From a checkpoint of a small transformer trained on Wikipedia.
Training: a variant of Muon for these matrices, 679M tokens, 5256 steps.
Each number is 500 + 25 x the weight over its row's rms, rounded and kept within 0 to 999. Layers, rows and columns count from 0. Numbers have three digits each. The size before them is the row's rms in percent of the matrix's.

# layer 2 MLP up, 1280x320, rms 0.0963, rows 420-460, columns 80-159
101:470520533505520482540511502514519541483455513468543520496544466488520519486517482479545515496491487515520508492504476528509467531566505515520494459517487473481518493501484512552506517502499523533551491559509534504485500512493448504455494513
094:493534467448526508509534536524450520498491503528496495424509493523494508495512492515470462467481510478528457555493475547513528470494503510487470492509524488482547545514425504527503551522519510541521540516508545507494513494434489518483505489
106:482503520501491478496502501487502475532532456504485538483475487481508495512490486509503486477509421481477515491496521506475496518496505515489479436533508523496491509533489490481534485494496503478505512543504509473466482498452494496565523476
097:499477506496509555501487460482500519493470516518573482518509487517523501503485500451554528537510476485516448529513474516490497509516499476530542477489539524478520500482505456493514519516482518518509533509496538518515531514507515529448488478
099:496521458524512527504483557460508487537481491495461465494500510456510503478520521511448523525502490492512494519491532550501521464534507463503499497533531512498523506516460501581508511481472529514541466504481477480453504523518487489519511460
096:548522533478511520514529510509523518502534492519480468511473511524454505528482512536514489499476456454486494542497545455540476492531539531483488488541498481514545471514510479517507484522511522478530489508518506504488505523505552489447495524
103:494506494521531470519484505481469487507490516502505521504499494463512540496503464484502529487480479446459489498479480518507489499480533453489508439501498459508541503486517509498536504481525471480532461495515530561502490543475497502518519530
101:513516486472504512545522519538463519471486474548493502501512500524498482502521509547494485534480510486523529512478466536524478494530500489536493534513500502540476510521513474516532503501530483514512457519505500506461504487492491469468518491
097:507501488486530506514506524475487465500475500510506516477465531524512477515504482454500480478473487532508496499484480493505472472502476517469539473492479445511524531462515475562574496512486525471509475526524459494510485517458501530478473524
110:519500521508510550464553488488501481491474457524486480523449493431497490526484550495520504530507479440494461548559495488515460460492508477507493496484448548480529521512539485502531495505479481459499456528510511502454501513491454535510485469
102:523498510483449510525488487471473525476485457498529472483524512490479549465478516487506505496527508491512500549536514440505493525472528513484512506514494505528492547485517491503485491500511529530455513525498460531513538566490420496468499498
080:502518587482462547452486507526504511515438448511478456479522477503537507496451519510518518483512483509486512532502470486532475488474499510484498480534470516456510511520517543508513512477462511496526497501505507563496466472503536498481508509
104:477499530513520537503488500503525512547494501514542485482508500451524473548499526556486488489479515531530519507471479452490511503508494519484500528495504494522476492475529496446507548507474537465488546473487538494501496457453501471495476513
102:482492498470543554476519520538497493564487489488504500486498484510500531524481487524472491474532472503494490507496527507487502472534464492462487486541481515436492527477488508507500483522513530461496490464487492536536473494491494444498521509
092:544503532527478536459463502528505499470488508522523502520511483511505437536464524538542516519506513496507521521484496433487516497500481473526516450504509483546532514533499498487508488498479510533490443510515505501485512513489520474474460507
100:493536523495498532504475494532480552504486536463529499492445521503521496504504524556443459528487441489526515537496490479497472475495486513502544473484457493543513505484492485445442480473510489520447518540492525499491464439500462501511515496
105:485516479532529495499495483512536483495509516557523509498529465511476477518487497523482456498489501476529497499495517437473511498482507462532490471473473551493458498492547496456546538568475513546517495525496555482567517492489495498517472510
103:508525537497484483478499439503432506476516519502536505449539495464463487476478508484535507534516483491459532522474497474533514539480501445513498478521424512472520516478469491459537430532472515491507465509509516481494500487526502503485488474
111:509510501454480515490481483514496462522491460444521486533498531520528499500461518507480474568487484496512491448473490516479486492504495469529494485474517503519470475466486509503519491493527484496514473479493544494496533515513494553501468510
102:515512496528461506492516554517504494513509514454460516469477505502507558507515508474496548529454539507464486502550523476490512511462508501486534520531537509483479491459514479513524506521521515511492529507525496526461516519480500503466512524
098:501451519551525503499487495466520453509535519485464506502529498478457528523460438506468499529494495467504475565502488481513467524480518464488518513546516457479490486480538521486533511525478533460500514476480518438545481509469519478493468510
110:498522478542485469494490531453539513524484510510504503506518476478541526464523525494519485485490502454475513508493551505497496488498499520490548542510503518510491482538536469477469496555499500488479533478546568505464526489485492484453495517
102:501495564489522526495539507444468520504507486549514492513500502501496505489519508517472504522542488511497507470477521538505512510492474476529506500449503478520480497491463508481508501506540511507525474498456495505505495479492523469506503489
097:509494486475459532510507540553499477480509539491481513508482480538523527472481443499494494526517523510497498499480517504463542514483479512539474471493482497474487488524496480503514488524529481536495481444503475509512492479529505498525508468
103:440476489487504493503486493509464491493497455519498511468497522480511526494508485536547517511556463480481510520500470504503505505543521512457490537459518523450551535464475494537481550508480475469505500523541474506503485473531510513547505501
102:521472486542470517553464457464497514482479507481496527508539485518513515519540486503524458521504470504468455514456514501526445514477509539519457513508500530484470506477491489498501496483505533491481499467548558484454510496498519457517492512
105:508507514507481497507511508460532497475474507481464509504473511491500483534462508494483492483537450492481460454503503503478547506477483526562490497513494483499488496506496469512530500451492503490521503450455517472463463503508516472547479523
116:520548494492491508479496457511512503524514529516493503478429487452536465541522531491466521514464488535486523461489530458483522532494504489519503470479536486509500473502484472471536505472503528542475520559523474520489513503494525529472520488
106:521541500533513517505544492527498497516497496553485525469518482478526522485453540478506511518518478506507529521472516529485446522487464490511508472521481505525503485481554475461506496483447489518491531503526574522508499530467509502496468521
103:479453522475477521484492516476495509474492500507554491477496456502495496500493495524529544528477437495511504506497482425533484510459532523493483458483456510502470458474511523540485515539491498507468500508512564499439509475491475492526499494
101:490508487488482505531442469501529505494498493533460513478442509493466533485512496457454491499513479460474459511547498517513463514477498530512513489520477489514488462498520492514459549521548492463502500486509490495486525514512519509528461512
097:445536456487507525486506482499518511506489469480506467522533500471493510544469536480487455452526501516520461503514513496461489498546505497521447494482522511494509469511493487467456530474474494533502532505522479482500480493487466510490495486
094:506513509477503462539430515487488479527535487483527496495500532458488511463489534478537493466486490484466504494492554513508546489516539495505515484518499482539467468464456515482483489522506528527490540524536473557461477519503526454516479531
110:534498500492512527487482500486501514505497491536495485506524480478534477521484485503498504529492540499510481492521531473485484476513501484481532520512507498495528543474529500507489522507532514482507477491523549512451528527464491503487479507
103:491511480484498504497487477478468522521516489469506482513507475518537490499483482451505493463495527481510502499548526479457506480468511502512507480490519505497497405570499496498440500493512549479506512501525540502486516493549532566522498480
109:491510543478507477503525467500528488523509490486526505502521487485543498532512509494534504509493509470490479482464472488498484509513500505518490497528487499491490503466539469511548520499515530467476446532492528505459476484499482461481534501
106:516505454486528480492468494486483454509551457568489506477494514447475473538519546492472506500514460525466500472492488514514530520515551508513502507496504465510477529482514488523518525515509533514530532523517515474467505490473507478482489493
094:494508548545502486500495462500516492530472506528520475513492531511501516530520497507522540492515522499533514486537518476520514498489511542476500518471501505502475517494564482496454460539535485444528510533541476571488509496488530477493474538
094:536504512488458497548525460463492500484513488514498477551455506501482569502483468501519489500529497514496522517494541554492494466557514471497482495500527498501504460500520529466476514486509505489482524514479497502515520502498505523506478459
105:461495521491535511478468458472517484475532510515504493512512540528484501503505498525474539496488472482490453499539543518563490465476518477510486501507545535478523508481471493478501492531522522507483494479528539543476518487457473520554522493
091:477452531519499515497482488482495470531493460516482487507503493481497553458564521538521522459520504437517478545492453524454498539525504473495478507506515524527517458479523512502496535511502504543501461510504434522506517493452507497514496515
# layer 2 MLP down (transposed), 1280x320, rms 0.101, rows 420-459, columns 80-159
104:501464494461486489519518439497494488526516540498476524486500477514459489532490554518481542509537504490457540500455483512470483535532500500551520471459516525497532539511488488462487493490494507492503549533505521499483517514487500506488542553
095:516515459468481511519498506496475497485494492542474501488513509511512496484523546483465494524525513518481486500516525464458507491516504488518512538567520491485503485501522415485472516451534473533518503496476494535541525496504481503539549531
106:518558512548486465485481519491469475502520498493515483472520501480496461475459508477482519506505505499490488493491493480462525522543535577531534495478499499470547516495483518547482494524480517532503494497495482475520489495531511519515501504
110:454515469516505509473511477486473532529481521487500504526495489510507523483556476474476480497517518499510557532513473485482540469509464474502537554482477428506516501488479486545502494524502481484558498522533534450476475466469470506517540476
102:513490508492531447527516511475518486527519540499484512459570518482497477507494556536495494470465468551538512518535491478477547480526516528489536539439466472515510487505512463491491454503526476501555469465481471502520497493495523495475527514
095:523459541524491522530544476498527535487513508529467481499506511510531494526532505449467471482482528527520509516501526511488472472509547539490468492455487527514493473528517498508490473516490520458481547521468470501494454474479538456501507533
098:525479543512514482474506524527495515528525494481520518510482523486538507442494491474493514515509536490484495482473501509508518525501495451499510521503457512463482490539501538475517462469475489474518510498468471514431526557487514509506489528
101:461482502505511464520492520486477531504527523488524515530481482466481503517511494485440487518495585486481484464486438493503547485499484540512457491501522498479486544520553487485493484518477506477518501535511467506506489538472493515480485531
097:516499540535536517549471459515494475453476514470530484488469459512502507487481489493479417516505489489508507515510480508480501505509528542470480493511544529529521523446512520529508519513519518493472514527466485499484495497517466528481517484
099:523439481465519477494514522508483533525494512487492541544513489497512501492512528504481489472506487540530529493471519538514493484506513443507484489533489501501467489503532515514529548499532497472506510509530511510485500483490504514476473507
095:466504490519461502512512512532494517498515523495533496504511485531503516499492469555535523509538453512471522489545430519462504524533502479488555502505539506479511495480478473473531521526522448546468479513523458496547429448530514528480519486
080:468520530436489447529557480513558492441488550456498467538495568488498516510480515528437517533539497531492489500508445451497490538516546492496477484507471467503502489459489527505490493479502476488507475503514556543495474494531497489487510502
106:480511505492500505514501506475497470444510462488499503557521507517522481479473506497519503514489527519453497518532506524481515512471485495552472495528491508523482493479469534519492534491525490525481524511488533479504541528497454479499496469
098:501450510479435508494506485535491462517455486526490542466504505463518544481517496518542495499513464502468476440512497489525478478555480467525495508535501475528506527440489514476503491461511496450509492489470511492457476487513532487468467495
094:502476521505485473495553501537556486459490472451463539509491526513482509505508498529492515497546511470519520522500466478474483507504487486471496509489469492514472513502510478521473479463516514441484411518516515504485524529469493468482498494
099:474487489457458498489491495500508487525507447487524514516529524496509512486495493504521503470485508558492488558463529507514498522523484496506472485519476462486527485463488498531504492473490514456534513535486536476511512495469515532519495529
095:450509523462518533534490497519481514508472466485496467514457527496494505485510475518453490491543512517499492489520492508482498509523504477525514448475496522457454496483495464472546475528520476480476509504526557509457517502530494516478494496
105:491523484497494505492521485526494487524489519463498495517503486523487485458509527525493506532481500489517481498516487507500510473474545520509553453510536567487526441547459510517527498560549473469509501460498529535482461517543513516511503532
101:506436484542528455493525532489485469531497500484534474525492501512490546503524469475471515487482498505517517468504492470521530467503524506464500477526525544557503479512521525464483463449460505492517495486540458492440531496483505490506500516
103:497462508514513493457535500518506482523478485511497518522505529509540466520529539565510485499509477485504491517460513511503520478482511427526508499487532506479498507548554488474492494521443475547435502451515523484518497514481482522515508530
103:499517458511507496509546514477500486492507538544550495522507524484524531499484500512470524504509517510470512487521480507490476477483442513501500529523526479493485474539476526513501488490500477508502540477495522473496490527493504464520508451
101:511473463485458455493483543524514471468496436478541495521496536482488509502492496522521522473486505512492513491519494531502515491495555545538550506519463516520479460496484495491471513491501540496517502469477474517458498518503488512490477498
097:466527492522481518526504507515524493484520484496536490474524470547519494482511501473508505539538514479480503522445500533482478494497517494492510514497480477501534496476463510491464510461531463491484516450497518476504482518481524486485501470
091:476503470454464487475497489492446543469492491519478497527478460519508509505489494454491510496540492493512501541483517485512459492539506532501492525483508463534498480498441521474502477543536529515579489547505491465500494508464516492517530513
100:491464506506501488465506488496508521476493548449465496473469504501507514529507460481524498519489510500482493479489499542487518499521512516479519469506490537512499522496492532563485522464471495538463438454530484515526517501498483535507448472
101:517514489525513538477515531487518487483494500484528500518538509523488496498541453457500536519516467491480530485515513494477473522451529518521461482502533515547471490463452532477504528456504482512506498522523481491506530510470514505504536518
100:534508486474506496509544515510524507473496484515469480459506493455481455511491497534515454510516527499488504443464481470523460495446480517518506507539489519557481491494467501443520519519512522532456483473484506446534456504489516495502481492
109:533520496475511516475498499513502502507486472514513469504523501488517488530470473455462545529516478535517517456505493517475550542533488504468488510531452484481458499463473472510485479470484516496497474520520527448495506470513522546514552529
099:488453520501502512503489539478499491525509479486510523501514547482514511482444495472457476505457480498504483490501527513523449504450531508469551519485494448438465497484495439493476506533522504461519533512514476501542502498455489494495492501
096:495525480497485538499494498531521507507451554531515483509558515528496533503510490538513502524482498506447505506498517473529522504551477523505494491482548526530472498487490496496481582492513521514527486483490535483505476491519476503474484459
105:475556479508481552518471462495496535524520518483513501489499450484463504508492523477489490496483515510493485485501533533505490520549518498510502498500519505471495543487472543511499494497504471515477461518462502548469541499494459504468503481
093:491504470477480492516554521489529488490504509475534473496510497527511502496539522489456456542504476484493490504522526493488488496474459511514517531536515547476501554515499503502505473458504511515508544510493501475485458500492448476504491503
092:457484515521509506478490480482526532535488507507486496545523508502495511527477497554440508472478503520501488555493458532467487499463503497517510463519517496553496530504522479475496496500519487514488476514482449546533471451492477507479510495
094:527494492446504470504516471490475516475521514470498506498530485508466514510476532490501491482513455482510489539502513515483535530485489450482494502499503472504521532449468504507504451467445507486505506515501492522489464449528497495480542472
105:555500473462487536533492531560524506514461474479522492507482488495497473475493507505504457482523493484509509492486500463462518478522541502507534481537496462490484506515513484504537490506561457489539470468499498528493503493480479504528502532
112:484505498504458498488509476511476475487490492496473478484494474498528489495532481522505523519503509493510486496484523498498465484507465495501546469479512483486520530534481503506547502512485484453468480483535462459456516481504533521467493517
103:538496511512495482466460564501532530539521537466468541486473489471520480493515509515476480515533475487518491517489477482450493482515474516506501493487492517503488539462493493467531516473526479495469497480470526540470514449529495491509478498
097:486496459498486470529514515507514492516502544493497524494491494493539502475444484524506490511482537529512491464463491479519503502483500507478494472491478478562518568512476477488494481496501472480504522466461489520486507511518525501468494486
096:505511476500515517538524530468499539489538546469527469545477471535496509479514509463513456509477509501503501519463450497523544500515500498518423512499509510507465521473513523478520487486457481499471487530497526545528526525516511508553496520
102:473510525501449455496471474508538457500519499495485519497484483471486486494495458530504541496524475504521520502569509516526501508505473537506529533471543476508488445533512525539481499487477500538486516522484497570505468486496493500489493503